Weights of a small GPT-style language model, trained from scratch on English Wikipedia.
Size: width 256, MLP 704 SwiGLU.
Architecture: RMSNorm before each block, no biases in attention or MLP.
Training: a variant of Adam for these matrices, 397M tokens, 6052 steps.
Each number is 128 + 32 x the weight over its row's rms, rounded and kept within 0 to 255. Layers, rows and columns count from 0. Numbers have three digits each. The size before them is the row's rms in percent of the matrix's.

# layer 4 MLP down (transposed), 704x256, rms 0.0438, rows 649-663, columns 64-127
101:137132146189141104088100142171066126135144121191149114126138128107103122162120137200166087136170098139166162107136119104101153140177066159161160147141149149125154115106144121197109082119125086
100:131107109138114160132120136146135152109114076145116201112096087156056156106124112152133171100123117093154117129163144147152115157144150132114078166139106130125141116107175122138191115055130114
099:124181104164167157090131169135075167169121159076170173138188157090138125100181180224129150118146075105104082097125087114124136117168124091138150186145124102160145163112128164154135119162121124
106:113123131163091111174111131109131188153120130162148119150151167180140197107113120104188088139132094181119116115110151158142096154089120127134158103182097097149173059084106102090148183108113156
102:064129178102183151206168131166150125155129114114104111158135112140126066102088135171129150134169088125084150146175071158121149070181128106170119156155138149056170121104113158122164152141076118
087:098091127160070171129111138100114165075107129053124148165205177127185108121155144204113122159106151163078078107162138129176119090128154107097112114129114113121152132050125137123127149114145136
104:173127186129133147152161161114169162118122093113121127186091160145122171093094121126174177116089118169128142117133122108161148126183115096132155156123161166175044066186116097132100167069183134
098:190125126115114094143111131125203097118169076123206151122077115138104190135135073198090088112165146184125152072103115118099135129132122134108135139122077156095117143161102138078112149123109104
102:128146087114135101131115105140171085155131116115101117103107163178155152163144142102081126135143140084116129148111172141180096070129139149135128140113094215159131090094102138145151140157125065
090:105094120183142170152126121110090099206106137140108132093128089147139102147103128101133118140105152151136113136159132124109137187056218159078118127149065026117107163164126114137144108146100181
091:127137151121098093064106119117141112099097185109103148093145089188108100172159113116106116124119075046071179086175117122148155132132108135137178157135160097150139108149116103181081117138119141
099:127122123155136121165137164126134123113134172155172112119135179112072061126158165138163112107156154114069117129148170172140135120097129156119133110156080164105161092107084112117108142150112067
098:077183140149150098127065095150136158140122077152140122113170098188088118100117139160164178102154073197204118130128135120131162186140136137119102154132095070124089216185120166125147042155123130
103:150133142112156104119143075113076052109142095110070112144112115177144083161142137125138169124101203124191122142145140080095120088100135089110096106183146146146102158108141097195158152131123135
099:150079108132111116123157145109141123132116126145116172206108183122160255139142135184103175145089163145105114151101145120147113178131189078146147122120136150132148110130135119119157105115138100
# layer 4 MLP gate, 704x256, rms 0.0491, rows 650-663, columns 64-127
102:073131162150069113127111139127155174144139117084131142073118070128081128079167122095124125128060153136140103146171126111083175167115131121128054145129097127127101135125118108164154106174069186
096:120087148164196176136112192188115147164118128065129121141099139116115141123125155157159128071121133088153132110118136117088179156158130103078161133092078103092088114134083099147114082206135158
108:150198139181124151189079115169135106151107109124097098103167172118110149101102131070148182155144140052129141168101107168162148156150151156169163097113138093164099160093144153134135121154135160
100:114154152131111105092093166160127153160146121104136113110061136095122146084156119145179161173094181122135154106153149113140101163096120113124078131180181078101158058178076099175105124171109167
081:076087110168146169120115082122140097129088103105077153077178129173191164104119169189100113157155129130154139111132148100190124129106145058158106152117135127115058128115157133113116112143117092
101:141050161205100056061150128133195117061144105133094055176170103104138141149142187139141111126111164103126118123115151092129156128112167114121079145113123127104177193132123123135117070104072075
089:080140136128147132111134137113103121128155069166181125109147096118104112079137094107159160171124156118183113129058079137163105149163103107209222177124091117112078166189162145099155140093121137
108:092128149139094111123131187139185131112120157121174108193055103135146151111185112094120141113155163109158117122189167134083139134180090102136158116123162116071197104162162157065162123135164133
085:092139084125142141070183151116149177134144143120130061123116094194131169147169115114166116124149122098121133128163053101107135197094152134123073184101145172155140107083128142203158190163130140
087:095123158099131110149104131143152161161158066080080122089108160108113149095156095142107116079112062156093156136181174095149164213091160128060128095150087074097162107076158107178131137130074126
104:093139160123135121056126134133090152139082150094073080145116163158161154125138123107101089142174168156147085163116202173106116120118117130097180205070091125139146117121141165118103071053159105
093:083107176110113113113150068100142158062132156141117088125115095090146169084142134123099124083110140058115110175093163083123149134100162156107103180152145119113164177137132127102124150116157146
106:147105144129129110166060180103177170134129135144139071144099103136139140122141144158108148183108131155152107186129165152119139132138156125069144153055089104085114056078090108092050106093098048
119:106148192160137137128138159170135157172128127148149155161099055130103153108171096097158154102126153139145142169173119053034123143105181085112150156068137086167135144104135111128113148167115087
# layer 4 MLP up, 704x256, rms 0.0443, rows 650-663, columns 64-127
099:120101132069152127161160143123129113207115062079138148131016080109106134131113140099156127131119153159096179073182143128100137200083104133133133079111130127123125113100058145130109116130059178
100:095119121140095119150117095122096078081107178142119148170142122100128143110097141169148131149071191128126193182124170118130096190146163092130122119126153119189141139173119096162149105151133134
104:109058105141125091115115126110160152169165085074063112090147103169125125097075068150091137162135107138091099141134127151080168143161104114075140123089143133075176146103120122122127180121099135
101:143138117104137086142067094091138159120125140150092089031112168154123128080147091095075132147113120113160130123135077107117152047133152155061099109113127090062122125121174127109154100183145129
089:101156123104130029112173111135135118130160136169134038123099102104085113160177085110190159174132139110152121139123159129118122115200122100134131056141118124163068119131139137114112140137097114
103:121129176123125094132156140159072112130089110156086114148098152089144125104182071098125090100156136146171119099123147144142090108161066066177118128157155169079132104104166132110157131218135141
095:097082164118146097131144091176134112165064084106096051094174144140143098129138171111099175162107109095167121135082128160137118080175162136144090075095173069134113139081151078125137128118182132
102:113120112169076129148091118136157122123097080103102087108124129158173153111140042085172096106120096089118183069192051174122128151136168089158144133112144139097159141124112155137111168131152179
085:145136126168138110157112110205085111175138131162071166115177110161106141110121138097089140121089133102135159124165130129093145122106131101119171173179080067110120165142134059143132130088122150
085:134145058155131150126155134194127135145164169132137089156094103172121155166135116086109121164145144075108097144133081081076135117145143099162153191088108121163103161112135170144053160119181146
096:111133092193110150082151116121160188120076109128185121171209146142101118090163160146140119097135155147110109169104107180147104143173158158170127144107121119122109177076127053142097053127114069
098:152081112126136133102177116139165163115084138197178130109110132072136115157087146154104095159136157120167069107147158137144089122070159155186137156121142137139084088127089144110166201127179117
101:149110161153172144069135162174110175165125077149110191179144133105157130092068102142151158121096164167175142184144161141097136113184111080106113089133100149126141160143101109097149156105130136
127:118077101164095154071138132089148137132130147149112125186109173138202160165079145184121161135115170124106137150097148134158062137153169091124118135137137154121158122133100085136141132089144083